python train.py --num_hidden_layers=14 --num_attention_heads=3 --head_dim=32 --intermediate_size=256 --rope_theta=1020.0 --rope_fraction=0.5 --tie_word_embeddings="early" --init_std_o=0.00686 --beta1=0.9 --warmup_steps=467
Each number is 500 + 25 x the weight over its row's rms, rounded and kept within 0 to 999. Layers, rows and columns count from 0. Numbers have three digits each. The size before them is the row's rms in percent of the matrix's.

# q: layer 7 attention query, 96x64, rms 0.26, rows 0-63, columns 0-63
# k: layer 7 attention key, 96x64, rms 0.236, rows 0-63, columns 0-63
# v: layer 7 attention value, 96x64, rms 0.222, rows 0-35, columns 0-63
# o: layer 7 attention output (transposed), 96x64, rms 0.214, rows 0-35, columns 0-63
q0 073:496505485460487493511533514510478533508512523490496498524517457515487488544479477509517548480527457538514485448495438528528503466491515506529516478474456521492514472533502493461471493489474474
k0 124:515480496515474472484492548476515498513516482541478460496486486537537528484551544474487502477475509486449503506494545481469538491499494505508528492504553491477540515500514473495537509523475463
q1 062:467471456494533543477479530516492474524481453547532479499495535525513509506470452487491530438529498487507495522522483528515513498512493504489522534500506525523484535533463500498518490512458489
k1 085:522544459502476510502506525472496541498511546511488515526504519505479558483482520526518488515482497485473525484490596482489449495500519511499503493551499508508482493493490516507473485490516547
q2 134:539475485489472510536489507442497496461497498489511512494474472530516434496485524515499480507502505470498485486469544470515501507520484506481533516499488476475564525483439534524538495495501476
k2 126:525513496507470488497508519528497522487530546538497508537463493494486548485497508502471474496488579527475528535459555487549507520524500483494485520513496525518515507513513465493482494511534531
q3 111:516497452517477491508511484472543515518507466512495514543459494546510540481519529531525461458502523504457514496468462480460488488476519473512504472523495500527497473483497504512469491497527442
k3 076:494525510523493477513490476494499491469476521481463450495476537498517468525465476504450480508470483460472524502470525492522520479500530524519533491497487452495540525443507501511520523506447484
q4 113:494447490527451476523470506488477469449498503476453485526489541480513489465533494508452500557459495468477495483488519516508510527518494511489529478500532489492528530520514524519518499523502529
k4 078:539510515477487497491496511462460517500543523531461488496514537484519466452502508536552478507480523472488519510501524492506540508483519461507486500503493503538514524499461495512520482502578526
q5 086:498521508519510493517468523531479484499583472470512490480533482458465508491491493484494534482509468548553490517526494491496524528526499528483470509522464491519457468521492509508502526457511499
k5 080:485502460501504496500532542482503515515468519550578476467479507505484512504492522467471510480531515521457545497505519457495489480537496514526499531511483551530491476514472481513519505501488528
q6 097:491492515507476500477512506534472427474503470495519497477546502470485502510509458495474536528476502491477475480483519531459534531534477525484510508506516518522479441522494479510513513472449519
k6 082:499524484528498473513534517546467486526461490510541547448541475480456480489509499489472514461531514543516513516537456488484489482510504496516487501504483543492456473532497499497495510491465507
q7 101:478464459495498458459545535499495524509496506477502480549504445502474454513487500472514464503514512499488528521512504550530465449478480498516523472535502500507510518497487463462499514506528494
k7 100:529519530508451498507507499482537497452509518482535492544483496541473499549507476525492504451470496497453499526498506503528480451510479531507507491505490506480474493533501449539514524488538478
q8 084:516480480514457444540498542445485483496485526501529479533508504548503503492491485484537522494522505522490554466533463514519455460504502487474489514497510498499509483539515465515511502525532483
k8 150:455477508438489451509509531457486528559496494533495451455500511458497495485525514526503448475502475488481556507497505503473529505508484506523532490496502502521506511515496516497520505492462497
q9 111:513475459480516507495471524466471503520495510457509503468493484497516457501472452504427490509513516451494463515512553482509450528503478477478493515499527457493506508501489501549484504519503517
k9 119:479520463500481537545478530482526541497543534490493520522488508481495514493499490522437474508482540549448531488527543482513484483511509492541499490490525494536510500478508531480476509485511529
q10 081:538484449501511523536509495484531460480491490485509531490472510564487487486491510492484522488477486446477460511494485469483539463512520491521509486537475466504546469507526497509464470478519478
k10 073:458532495488480479528488446512474476542526524521491512496532524491534497511499506511499493540494461464460511531491552507515523486496532498477484477500526487516541506434493514496543495517529481
q11 075:496471521531500528468496498471491462546509500535519481512528532548474470493461504514462506480436469512533511497493509524490527497537471501494468521494465499489482487558500466509459504494492508
k11 082:517495502534486525475471527493449508487498517468492511512536443505489474479462512548489495495486505482458467501534460532492522504495453487533480501518493514492490488585516513499497513478504479
q12 090:516502471508497464489496523467530492499471494536476480483500435502496522503480509492496490480455496501534533503516520433497539483496503489521536491503480491524462488528569489512464523452497503
k12 076:482495481504493489458510507451554504509460449510500469500456527481487510526501526478486485492474459491444496495536514476481477469511507513506489489531476537506525500525554456492510527499470506
q13 095:470547517499578497532512467507529527521511520498530480498475483498476498550492487501523468503512485541544515499538486515525474490473483502514469517481460546519490495471493472475514531493523496
k13 104:543490496540476520483484531473535512507506469515519465528467502546499544506549535488496518514487495521454492494493519478500465518507506515474517499483551488503537500545520436515505528502514500
q14 100:525569498552516469506506502542481484473528514493531521487531478507466512529510513504481499533526479532537521526556456517472490492456480502482501505488485509525487475493522489512486538464487500
k14 073:494503480488505507492552523499515515512508496535608496471516479538522489551486516500493509474571496503469511485500508499483478467531500534512505504467542514507492480491497487501499525501499511
q15 101:536510529484488515467540522466468525457501474492508515536491436544490482505468469510500508474511499473472470524505487517497479459487464545500519519476506501456517517528478477491472485538512496
k15 119:480443544467521492524506457518494460506516459479515495483553497510518493488487505502540535478488535485551493475494492540511489504499519523501465467483490523468538514521476509512519470516544485
q16 078:517510527516495510526503547490479511483480460500480523519550478463514516491513496500472484503491499532450450523502483482510499479548483516449533513468517494467520518524532503465463466541518495
k16 117:499510454456520505489522487500459523498505514503517544502514494435445489472501543495527464507526543493540473470496511512486492500478520504541487485489496518470506496528494494480491434491511533
q17 126:542478497504514530447493545466514508491510512515505512496482457506490527465468491496535557425483489516520490484508478489492520486520554531509498540535501485486498496505517476508506468534527491
k17 096:502456520498528486520475514494479497571513504507447479465496506446459520476461492486501506487475502499505496485471440518486509526473507502473491505531443495507483511479527532489520472479472496
q18 123:541518508509554535479512501493475510486510513505474496507498509505492507484455483464475539508485484503512506523514493484523463551448528496440507530537526472463491522507509511460495465532537523
k18 132:483482489511565514545516493503476486491513497468475522457498516456481481501444486477509486518466523529532504496505475523519479531498487477486459540506444473522476521472516479485521496484540502
q19 025:473545514488474494502523494545518479529507510467519480509550505422470510515509475481498506520509527510476514500534478497465497483500495522501472467519448548540496446503496488514491506473483497
k19 019:478494488451480512507513479486520501538467493507510497454484501453517482524503533524493471495527529475450468472506529514456478496462508520444508476458535479491500520464495491504494467508518463
q20 091:489491472520509472474521503499505544530498492498477504507508508492513429479492497532482475462479458545460512525534509516492458486465514478501432493511521542510487497517533505449508489516503486
k20 090:507500475496485465532538475483503503522492508494455490498504511446464480502517515507509485465472434517469486512532438508498477505460482535507487496509494500545524526511529470483541488457506500
q21 092:495480480519490467506485486542457481477520509521499492496482520517498447501432490519491514550472468446513527491497520484485514555501483524502521494525531481548470477471495514467490505515477485
k21 098:505504514526529520469488494477480510453514496497514499507428510539491480521528471540476510457509426502491538492510474507511509489506497551507534517465486489522508497474537508484504499523503547
q22 102:465503475476521485489500499484540555550493495483491493491527474468507506501509495485534480439523491552532510487540504508514506474478562486512446507540486530492498492493517482482535500476516502
k22 102:501530490516467447549520490473530475536461500473462505499497515475472516530522501475524507546472503518492493528499450491494485514463486479479476490536453512521459495504508490487514525454480484
q23 122:519541507470520526493489455509522495519492506492501491453511483472494489501503520563508469488559453514513481520504558479532514483500543499474500492514503492506505474465529526456478476478527523
k23 098:527523464525522465496491506491547493505485470521483542513492486502456543481568521523495466494490546505516499540541509513476537496493476507544475526491513518496526514536506497467509492511531520
q24 148:479478501505450518507498478514485494493532496463508522500515505503488520542509478467456489541444503528525461509484512513447475543494470530487502522513493512516459510489481502549547537477482494
k24 101:505449501482502535502502546522500524508512473492545497497494488556488494451506493483533533495523496526502480451515514472538481509510518495489475503454513504454546496511497518493465468540539514
q25 096:508479493503471516514565509531481519444466479493516530485523433507507486508490461483510476454543504507481472491508515559501496450496506494498516524506493532495540525477475474511503498496498486
k25 091:527517515487476467507509509488517488523498532487494536525534431506496534511518500550522541482525529532470502492478529525521513485489526533556514466499511539488508490497468553501506478507522481
q26 095:533492468542498539494529493478489499527473537496506527480517505514504433515541516485507536535513511554500486523500457520475465519474486516489476495506520483490485518483514492526546476528468460
k26 099:517462484476528496452519562515515552506520486527495467525482480468459489485486516466548496466488491549482530488497501493519517537499499493464525528470523537496511507529475517493501484493533504
q27 090:470472526526493498507503480507482494517500500455502495495484557456502512495484493484525492485490563479482470482492509520479517528553506515459515496453527514500515543504454483535556510515485467
k27 091:503504523506456551475499520541460503459532498518509489554508480544475513496516516497523525519480511493478506480443472466505483511514519449483514510480499554501506494507484501513470474495543534
q28 096:483505481533546489573460527515468524555475559469501528511488497507523490490493491521499532503520494506517510476538510486534541508519512529511509500502510470504498486495484493454547488508534495
k28 091:472484525473536486472509505448498524547505509524491469468478505488494509510489500484460526535482509479536512489463464497530533529491522474497529537522486479465496520477513448479521469477539530
q29 113:506484493487542472480480496490480494516490511503488439464488483471532477455484468450509524478526504452516532506512495485521527522493544456521479526495490460458526551512491504517476498483502501
k29 121:496499463510503506507519486520490494505506504495470499519472494501504552509488471462445526536478516525515538517473479505573494510503516454482493522491510536535475496423507488476508497515471524
q30 097:480527542503505483498532535476518528494493472473481510505528492469498530469501482491513477437509505538455470485504487516514492472540540484456473528475505540464543519520517498482482483528530498
k30 117:523530472483464502540539468492482481539527513490486530497536513455468525506501537510506466535497502467498482481510491525446461495447516482531473475519478525509488505490516509496503472453474510
q31 107:481475487491470471535482497510491485478476500474497482520504482504508463521469494502500480524491536442491498509469514489521557511513461542516545468470467481503529522508425510489491540494506481
k31 098:494521522490485521481501507495493494461492496485568472539494492561518503535498507511498513526489474452515514472473507485550527454519523468490506503472524523454536502494500494526444504519489512
v0 089:468489490499499497497467527431512462506533481483498456493531485501494509501508541457525514534502497504507448474490536504529485523511502495497487526520513468519489502541527483488481507537557550
o0 108:504499524523481475508509457527451527507458492507540501451483473504541510521432500513494485499489490463495482536494471517498522457513470503471477484505493525511510521472533514507475527459456492
v1 138:491510547530503519506547523476513497459487495471503467492509493533529517506451510488513522510477549466512471490465512515531483512496489485449530556509516527452497505488471464530480501530495494
o1 083:509489505497487438475537503517498475453493484510475523469494489481534496486513516480485511496495484476465490509556520517527519512466488480499528519524459560540494521514530514513450479451511501
v2 089:467522481506474510481528516479474478531490493532491488522476489501475521504482515497480482508499526467450461544475477479493559477489495500441503541520465510495487502479494440457516495472493475
o2 105:502518471503461515479516481521498496439535480489509505519499542518496497489505470482465523515517479443497554525461537470498484502491481491472524542512501490491487456484506502520494563473482528
v3 085:520455538504509433487464513479464521510466473504491463538519475522528532495520499463488528504487501490532444515475482534515506506495495545431500521494498503494485502489492506502505509514483462
o3 099:499539500497465513487527485477486496481501489504464516505508516487524542520439526488493512509439514485463515500488502530488493502444519480498487496522543541487484464516524528493443509530458472
v4 094:495549507514496484563448479486522502439474493492493541488495486482559498513452481526501493480543511487497542475527513472477527496494490499499490510500510500517504489476536540530540508521505504
o4 086:502476534495490504512490549483487489459498495485468448484507528470503538523519475500485514505528524482544478498509491505542498505491524502478475494464526559508527510452554490490458476527502531
v5 095:481495448434487467455530462531487483513486492523491493523515468466506504526528520446507501534505482559465529497503482485481508513516498498503456502487486525531497508542522522499515509481492523
o5 086:469529527471506527553483462517511551509481518490520474476521533511456533568475482495500467514492497526521486495472485510494461502474511460490515469476521502501511519474487517484502449528489505
v6 083:543489527559522482550453521497477485518496443465493505545501494528507483487475478530467501467495471538491491511487505537520488475493491518493467494486490495523505497529515548496482509488545470
o6 102:504503494520496473457479493501478501539499489490476528476488524482494499469448549478470576473507454499497507557506497495496485499517532507521456510469537491507495508481535491505474525501456497
v7 095:551478530505503463530485532443461520532415468532504494504503501534499509507520527464505501534518492485525472523497486507490548527478504517463497503502469489470506482512502474494488490476500492
o7 127:528517476507460536494505508504465465476512471505448481495507494499532492537452493483476505475466497492481531531480463459502494504460491487458503494511522470491481474504509491446509547525456480
v8 106:519518453495477474563490502466538540497505509521477504518484521460538548499513529506507440504517514500489483539521478506470509493505521501515488489500484502531525514444492481468524497527516457
o8 074:529527505482491560480495500495507493452469510502472474505511511525545532505527466533494529541501497483460524496478511472505474495491517469491499476480499501492500496473509493541438427502482519
v9 127:517499518477500433480513485476505493497460541540497497498537473496512563520479527448516502509476519480451510527457471476487513499479479524447525520505488536502485500507514506519493502507486468
o9 080:496511515490457515499518515484515486454525458486499473510508530494452525558488507480497446522509512525530502494475482529484461526465506479455483510508524560496485509478498469496502543531478505
v10 098:503487531529483493490508490558477494489487554468494500506523500533518477496534463513486505481460557535502502527442476503493524483477490520438514522519502530515503518472471503520508498491499452
o10 106:494503488494508519471481495502508462479525437487472546531515520511458539470489538460488505498483490513490523472487546545482490522495517463521519531484514526526495470537511523541477480489534502
v11 085:460517524500494498481533471550487499515522492500492512500457525516489490502489469499468513515504455460472488485509537526486452509479486501486497542451486533530501515427452512493522510525503491
o11 103:466504491513531463505532505504514557485512515509498517472484523488479520442562560490499502521539521501443503471492534500467521491512491517522564511488509530503523489499482506496504497495517517
v12 161:497497488528509475491494478524488447542494513526528531471507456509439523523518502459514514494529476545481523504516486480468493510521472500516504486499482450526458472528527527516506519451478505
o12 023:502496493499488547557528515524572515553487480506450540547511504508502521503483522531503534469501490509494472529501490498519453508465483520508519524493475490507522462487533506528489518496517486
v13 088:519535469496504523476507469520488416524482474527495526498459480497501431517483541503494490483520490484516521487485502488509497503480490486478514505532446490514441504523463477525517491493477491
o13 107:487467482502486503488497493516508489480501503510488485472513518539414489487447453509481467501530477494496493523507489497519502518495544532480508502492514484491505507446524455427536493492514519
v14 074:503494499518536488494471512535488537504502475489502500520466502479515471476510488520444496464498467514487507503536478543540493464512507533504503450454503450500520507510477557497443511515481488
o14 102:516498477515497490483491506454531531529493567478449519499507501490520491496497491555501539502506494540506466506520521503493471498529537513574450489496505504470500509537486528466495512493499477
v15 090:494493522488472497487522491455472482529494530514483499490500524514480531520474509469492483525477468515484435551484469504485540522466479524468498543492478511507497526479464449502516508513506442
o15 101:486544471528488518481515495513516492458503457510503511507499524517488510484525560500441468497516473485472557498447470479488461503495479468487524528505482509505511465472477484514460497496468514
v16 157:490498470515497462507510456535509447536480492498511506503528469490465546530484503439518502524530508532459508517532449500453485529471476493492498474490499475538474491494495499512514515465494478
o16 030:533500493483507478464501475472484503470522520496502480492513498504470506461493469458511500512526502522487429493527486504535516466475495557500519459481498492502484535506518573542514503469477513
v17 077:573437520497509469528481477496516510495477537542506477485492519479524440518476509480488514460509492493494531502500503475484482521481489531497547493455521465510542510499483502528492487528500498
o17 117:488491488524510503472491513499515517511529477486420531506541461521521515507514495515500442517523527547492479471517466546477483507481537517458501504489519535497502524487489489459519480530503472
v18 077:497509560473520468544531500468499466502471494536504477480555529476476543488495479475515499534468481441498477516518491463521546502510485515484529517498465547494493478489494494500508497488491501
o18 115:495474490498448509505551539449469508483502491505526458488458507511476452523465523468483477482524500495500449505479468503514501506522470481470525504512500517475481522491465484461511539510513464
v19 077:521471513463477510513503449497502497483516509566493513461508511462491496508495517507517482517520464453559489472556499479507495526489480535489502480494491444545496500485467477505521499484520531
o19 098:454479477505494526517503518474494499529464544504466473502517487523491477492498488518490429543540512466499463447494463522513508488512519520461526481485504515503506498449476486483494464501486461
v20 112:487483514491484512483514545467476550514534496537499434497461526492466494474534508511481505497500488469512466534490537512527484497536516504500511520460524496455510502482473495437525490488507523
o20 087:501530472519499500492524474481480521498506530486502533503478468500572475463526494507495540544481505472446491509524511499486528484521463519494512488537463449477496475532463530516477515490509473
v21 087:477467498498542481518474526485488527503516525426510476490520504505509481483564508484524516507491486551535523468482510526505486518515490493547512462495500510487499495549528560530511511496508511
o21 118:509521532489511494533463481476472510557461501530519525484483485499501510528476528518530475466452533544534445499533493514483493493520488464537450491475491479491481497524495505507490474502533485
v22 106:462522490513494555510495522477503501498540492471511501480474512500486454482525507554505491472524503511527515490495549511511481495534511479589494498496511463475507498516533526514533501507495549
o22 090:509498496518525458512480491510471510540468525506547516470486470500513474465529492515518533503502495489517477514562499509524537477548458519521460482497456459492495502518484506519505498463550515
v23 078:458475481500485507494576506492461501473504434475494463535491498463466498495498513478516529520486474456501450478523477490535477514494488495486515511473533500481478515540479518524503512491523490
o23 110:456481500529498437517515472493485544523452555498509519474469508491528457502496526517505470501469505466503477508504521515535477508516477487515537531487475508511492494480439517476469494476515494
v24 097:525486510465461505492520518461517505478497508521498434504483495501518503517513543438547507515468522541512508516429501466510473519502503494484506548518506506486499514517484480527551500505504484
o24 092:468509492505500489507487437511513501474492475515525491482504492525484519515484488456503470556460499496479477524517471544507502506475481435470518486481473505508483502501479507519457421503519501
v25 080:530547499489499512507466490545512539488547461490508551456474526481511533487517502518468478509493491493493490533513545506481454489531513509479474479482517493482476499449498541524503504514455484
o25 100:535488513535502489517516534463513495494504535500560476545486514490475517462530512514531565513495545516486518509519481527500520513513486540528489460478491487475494480555484517495512517537498479
v26 087:486503511451512515451506454550489478479512521528480552495558482513498516519505504524465506495521481520511484453536494552508485510496497512473477455478500480505473521515512516499510511510500557
o26 097:471528520471525517569517538504513506513461523488501491482504522488465506522484498560478461512490483528524509466481486498499498492499559529515484466536511502544529509468530518507493486525478471
v27 101:529515466477488498506485515527499535482549530537494516463504500475486493475543495547500494492505465472501544521524515466497483481497520513510485470497499498532474493487545554471538499473530552
o27 101:506480506487525523567486521437479486516480515476524477532489487502508503503495477508536532531517538460496474494474490537487536496545500563489472464487522451490503489489483495499522505515516494
v28 105:479487513513496537459489475535485453501503506497514538495481508517451431498534486522498527483509514532494539469495564476492483506510475510535498481498524475500497493529522533544507502475492537
o28 081:468470479530514453511476503521492521563521495497541517501505497485448481469501530480507471492510512511538490488522485526500511503538483525501504519482489474501493497523470498481566559493548492
v29 086:462473472501485479467448499494481520488521498509498466501465480481491462502526519492520504530513481458509462516534548462505466531505496520523499482492549441503484493509500520480494507511564514
o29 110:481513488537481505522484464492489511550468547479488508498514462469548522490497489530519467549495541447504505470494501511523492473524492541465472499493482486469522489463473496502487539468485501
v30 081:465466490516522478503532456504539506483498502505489553524485525457485517486528552535476513491523536501502550473521492523474510489470471538481544458500467500517516496480516489530507500481467497
o30 102:507494484478499486504503523504490541538492507511499518530512537515478483479533507534507455506527542504497492441511515540466473513498547497502517520456519523501437483510484472478536497487551479
v31 081:538478496499512450524479445521524484552494509497508529511516496485513474508512536467450497515497477520482547508526543524475426498494500521507458482483482513530521500503515522528495498500494476
o31 121:515492505510491512503496512507482530523498507495508483472507524511451533533451533501539501503522496561477509501521474531465485514484533515466497458451541502485484532491486465461527478543471483
q32 135:460509511483532523453487512531511442453522519487484477511521500455496497496532459461498486506506521504516459469503450492500526486545485495504513515520459487487493497538483467495529501517533465
k32 126:512531471488520536500483563496452530512509496494502506476490489483536497470487494541480542496515494538452451483479488478496500478519509483495482536483553532507521514478518545540483488516494521
q33 098:511520492497473453530461491484515561485500487465496453505507494453468518523517487525509492476450448469470495450472546502496515490508479526503537496495508499498477469491478480532525501506489493
k33 089:542522438480475474489538506517558499519530525488506503513516484480487500495555458465466473491537498484520492507493471508523527481546483491480486514475487455520499453480507487510506513464488494
q34 137:477496521495514516520466471533471451511505500455482508499550546475497472521512485537491503508467469501574480478528490518479503515493534491478467471522492497536501497499553482513474518502520477
k34 120:516476441524497510527500492507539502512552470523513520514485493507529482492508519526476470500498512538504517420495532510474507491449472509483492522546474462504475526478484497492535469479503498
q35 089:512530486543534475501505504462499483487516510450460507468513505506495521509524549503508520527457483515524527447520531529502526472515514515516488490506483545538452445523512491501479516514523494
k35 075:518552486509479484529511510545513539490473485473504546532505520473481513504525484453478469573470478532517495511455495489530505473533478468494524495494481510539485495499540506492504519483509497
q36 076:470537492508486516516521526519542491529521513496537501488495468517476511525473539493523513543514478551495493451495443490524513491508458538523509522527510509477458487496497476518553500479514532
k36 086:524473477500486513513536516570483493469494491446531481528485435501471508494515510462496516500500503510514477561509496523498505514502501478497513500473511508492519494519443444527464509483524513
q37 091:515545458493499495533450492508505478494500511470534530537473481510450508516475514539441511511454465496528486486485473480514536450529494491502498517488480501538500473530492493466481526496499497
k37 086:501532483494470466515540475505524519491516489513546508520506460503473524559551523471462484488502480523500513520484517551498504516514510517498527516476471488499478462533519493472515568480492505
q38 104:460548558493516526520489502470518525522490486510484536500472497487493541450482491475534517510528476529498477523493518471521490473470509479565497542538491486505533515495482509490485520466512474
k38 078:505487502496486543457446543474494539522534470493486494478487483508524541500464532531494527505493504517519493507506501503521488529516522492514481494534487491459475526478510471507488475521575549
q39 098:469506512526530479523499511452468499480503453519503511485512530473502528512572502504519476500521481520481451530469520527460535492491517505473516501468542503503496493503510517485446511482536537
k39 101:509514481495469496485525516506522505513501493506492453514497500528525541535465504501487525509515433510525470528486463450507496480499486514520488511534467490502479498542546504454444541482508531
q40 125:562485515493470484506473447501506517503493495501492531521539474477478516530483498481519530510447457487486477494544501516546469491503483499462477447475492499509491508511470460510516505534459507
k40 124:516522472451467507538473432435519495555488498497505529528467498496509489483447510489490510502489513479502488511510506497483508504501486543504522521495496485511527537506522514521513464532473450
q41 121:511485547469486515423472447491474458512488476497516507496488521488510445485498544549510496484531497485519521470496539476510477496483457498489499492535510481502524503476540526516507498509482491
k41 101:522491455531465488491520538506552497502504464504524482500560522506474510536547464498550488476509490467498476511478510531493507508435490509487516505492519489495506486465537502474510538479522485
q42 088:499527519478487466517498502533506582509463505492523477546495447492455484546477527517492526489480472459483500483506530517531531484489487524518524490502530535523510481470517516491511511494500467
k42 101:458482501489492457481499475513526531490556496524527499516483516494463524504531497464475450497488506499532510518477484514516533496532477517493497479491482453509462453570504483470491539501492492
q43 088:493522468466481494499453499498497543499483506488532456519488461493449515539484525488561505504469489469508481448473511504503487459512522521515498491520515485517501450459548490498525506479506510
k43 091:488521469490489455507551512501532514512516510522541464503517475509503519547543497514455444508522465456475479492485515529503521457469476501476492489499484494506484492525511479478470544510465485
q44 087:470450521484528494478536520491467505504557505511481517468568487479517463477495489471497549479485499505510485469494510519498507548519504502482491514499539520475493560488476480504509461530494504
k44 095:465469503513526540475494510453481456527491524481468488444463498501517460464476500500508534533540509491546492472516470494475466510491510489501499526511507491446494491504485505515526445505508516
q45 097:521514504435508455503504502508532525466456489494518486471535471471485471514475520490568469466508524483468514517501444535485486504480467513508497487526542498500464502495519503484481499500527491
k45 105:498514489515457527484519484485476485481536484514518479496497509513510522510500534498501456510545483462437493499506547540436543440487506512517473493528520490510469498511473512493515496461489495
q46 090:475486524462486527510524468529499552530481473491472545496493494494537502461486466535526520513510494467512475472476526488529517496516540468503513517486472473495523507480507522539486439533478484
k46 089:457470510512529513499490503502507478499507498489415502484485517498498522427513474540490518533506485490498505500491468477502502508503521451502505495497543483485544545463498519531491445516512491
q47 101:490509499540505501512445466496455498483523471468518483546489498544472473492515507467493504477486466487472548488479468496465510535552462524497474476475498475506483516477515513494554515498501502
k47 130:518496486553543515510537523468523479485561465513527486461493461519520485495531494471489539480519524530490476504497506480468490459512499496532514529509498479511506449504486516458465530492481489
q48 111:478526501496523513503483489493545471536440493518497510482519436488540476520504470469548511543496497516456507504542486436474523487484509490485537509487521492509513513498511512535489491524479494
k48 109:494484507474473539494517559474485487470503483524494520493523508493466517473496538479529489518487480464512489533462505516495540481528475519548480493513536512522491509528457494467470436496506469
q49 080:564504487552508482514482495515496492489439496524498527475500500460518458526475472514512472521503471512482447540530471521486508490494499496472519519516501524501539461486533514526520468482523522
k49 138:498526522484485483492531447496534502508510533515482526521444524472482495473499518472526508528480521493522452481518514452482517535478505480543531542472471548515496507476469515491503487501515462
q50 111:520520540474492499540493512523532509515484524537505545484531488501492553513457479447511472546514523469473506508504526506518477487471487500506478514471502521463505528496459495485456483496456469
k50 137:473489503486507510517502512539504517499499499529495474496539509475486457531474488527469453531559496524512537449509490528492513477454495459502477514505507561503481497467480498528500473482511544
q51 019:494474525555501480572513505495499520469505500537485505501474493512515539492473500524530500491518485536485515526513511514514469525500476502566486502500550481517524497442474462472529485502500522
k51 022:523515491486475485507508464501474494534495529507504528533487518456473461485489530502501448490486517480480545535507500491433503508511505471487470531549513500493531531514504495538508444482505536
q52 108:485500485485523495504550516541538490485482490535538543499529500486520523498450541478522460525546510516517480481511497498483482509552494474488494460509546461506496495528471472498500502506459529
k52 086:489504529513505466489555509504492505494504462491559443526557482548507510519476540477493479518515512525472484467508506488497511498460461506517514522500486465521465527532483452486503507496501489
q53 084:530461501531465492451499535444480492518522516465517492489442500507486470510508475472470495470498514493532518515531523458516492512518503476532486492478511532501530498476562514544501515491488485
k53 096:527439446488464496504468527503465467529547490494516503519501500492464475504463509514511535490492490477545502522480554521506511525525490540514483504471509483522498512499470499515472525477487449
q54 115:512534505454482456495485483463454481485444510471468484501520512441510487503482485523471496494463479484470548497497484472508509490485516465546545523518502518511519516471474509513463489502477509
k54 081:517463510476502480472480466531505459523514477484483538518483521484469472462536464474501493514481497486433475500468496479466514486469482498514490491522495438479501542505537512499490478493514459
q55 107:488471500487473530485499489459456532536528487521515485498521530486466473492445532527441498478475512460528489511450502487447508512492496544503474521499496515502540491486484504525465508513489492
k55 114:486535465499486477449493461485469458469548525500476494484473494520436512506516493489532481505463505511459484497514509478487502538470495535500461508514487517510476487531510539505520512472506549
q56 138:567530494493547449568507506460470558486479529501500488517502469496534525484516505453474495545502510525477492527510506514541514497518504500481526517484511506469493509505495488472489502480512492
k56 115:523500483475501488445483482480459499509511522511465511523511501461451498472447455541484500523529517502540517489485501503499480577499509497487479545506484534467511518467501489508505469511498514
q57 102:484470491468478490550473491514457493553468463487514464511512481512519482518508509488526526448487469518511485492513512484488534453498541482523495470514486492471497522473452454465503506514486523
k57 091:450491508477492501518529514518502491482561416459528489510533488470491515476515509486501482505469542521521489495535538512495484481519522492470451507502489471500545524514496495471487501497469511
q58 096:515486502470476463522544485491548502557473487481498547512519522500482493502523513472522498535513506506527523458477448464488533500475498509469486500518501451518493484480502527532485501525504444
k58 112:493514515523464475518514597518514511505483486489537474505537494495509517482544472461535482447490515514512516549466495517480497490522501493502529499528529489519481514526509509526499515476527477
q59 105:495473523505469497579480521520484505485482511523504520482503494483504541503527496541510491505538536496481453459481528515518486502525521484450505503511562479526518505514495533524497512501555512
k59 086:487489500500511459470541496504499513504513539554495503517512493526515504508512530478477510489514464511549463555497458480530491531487508488467503508525507444537488546514454469467507509524494499
q60 081:500502536472542515479488537539504478500498562532495479509478475510496527491506477487524546490512473507492455489502497480528526515434480517507496485541474462483518508513535508449479501505536509
k60 097:508436486523494545512462491497479481486497450516514530485475493499519562460477499493502507539501544473466471459503500469495499498506520521467530503526490496499501517504498536481461498536485459
q61 110:520497534505484491545477473527522522530512559490516506499515508498490488506458483427497488491554523497500523532533499520473487506544512500521503545466506515495492508455508488479537513477466476
k61 131:497515512454469497552511491477495566540539513506492489478501513454466468493461514476494477512496525488497494501498514542526541485491481495505470517500511517491486528491436464493497472537505530
q62 106:514506488484516499513517470519540473480465475462519489470510484478523474500479502498508504483510544491525461503528518505527424466522541506431534481540475511491502495502469517496491492498503459
k62 145:498498491529531526457468518539486476489519503515485515479472510515499536498470507516526564493476476493487488457525478502544508451490469498495475474486454476471513479542489494476523535537473507
q63 109:502467476535498490464472499471522472536514528472538461534524485488480548517465472485514502507517488486546525525479434538508536506516531499483503509478467492501528506487529480519499498471489531
k63 086:497478543448491498519460492486525481536545538521526522499492501522508517527513528483491482473505501482463521469495539567500491524453517527502484508520483517511474466497457496511470530477474500
v32 087:448478508501475481519515494471511520550522502493493526537494508456486494468472520494483485524482489526471479506456469467530442537525468504512480550492489517497526513531496467524489491476507537
o32 108:465497526459515496446520476465488502467516466507486472487486467529500516509471531519510484481516467507525465514514481499497441489527457515528467529498526505479473465499501464469548493524493517
v33 211:538503513467520513483467471481516505490457502505464529494507472468563508472482520507479544479485517495495459483535543489534472507515525500498461478512504472487549536483494498490499466543526494
o33 028:476517522481495536484513500517511556501528508489513510462481503518543509518508478526504487515550513490478487484537522514490529478507519496479469515517517503514511419495518544511498420504509487
v34 079:522488506504486447524443511509494536494540445468497479476508459512513508486520465500477453542473518511493506497512458544475522490471513488545472498537485470512511495528492484495465506512490505
o34 119:480512485475495521501472518501503514528484527482497494500503504508491482516511475549490423510504497524527537489462474559456511501500534537518513495461482525493535510546494473457535490526492473
v35 080:515499450486506526419486515469507440520487517505499477513509517498503503518497503486478544490468529504486534466505493481518504532440504489488484484513487503473500477501497460454463495490545479
o35 119:543529492519520497489489488542463499486483496483497508534549512477512492484483486501480560479489469501473482554477541476523485444517510448471472475516487505491500515511494515464503482506450489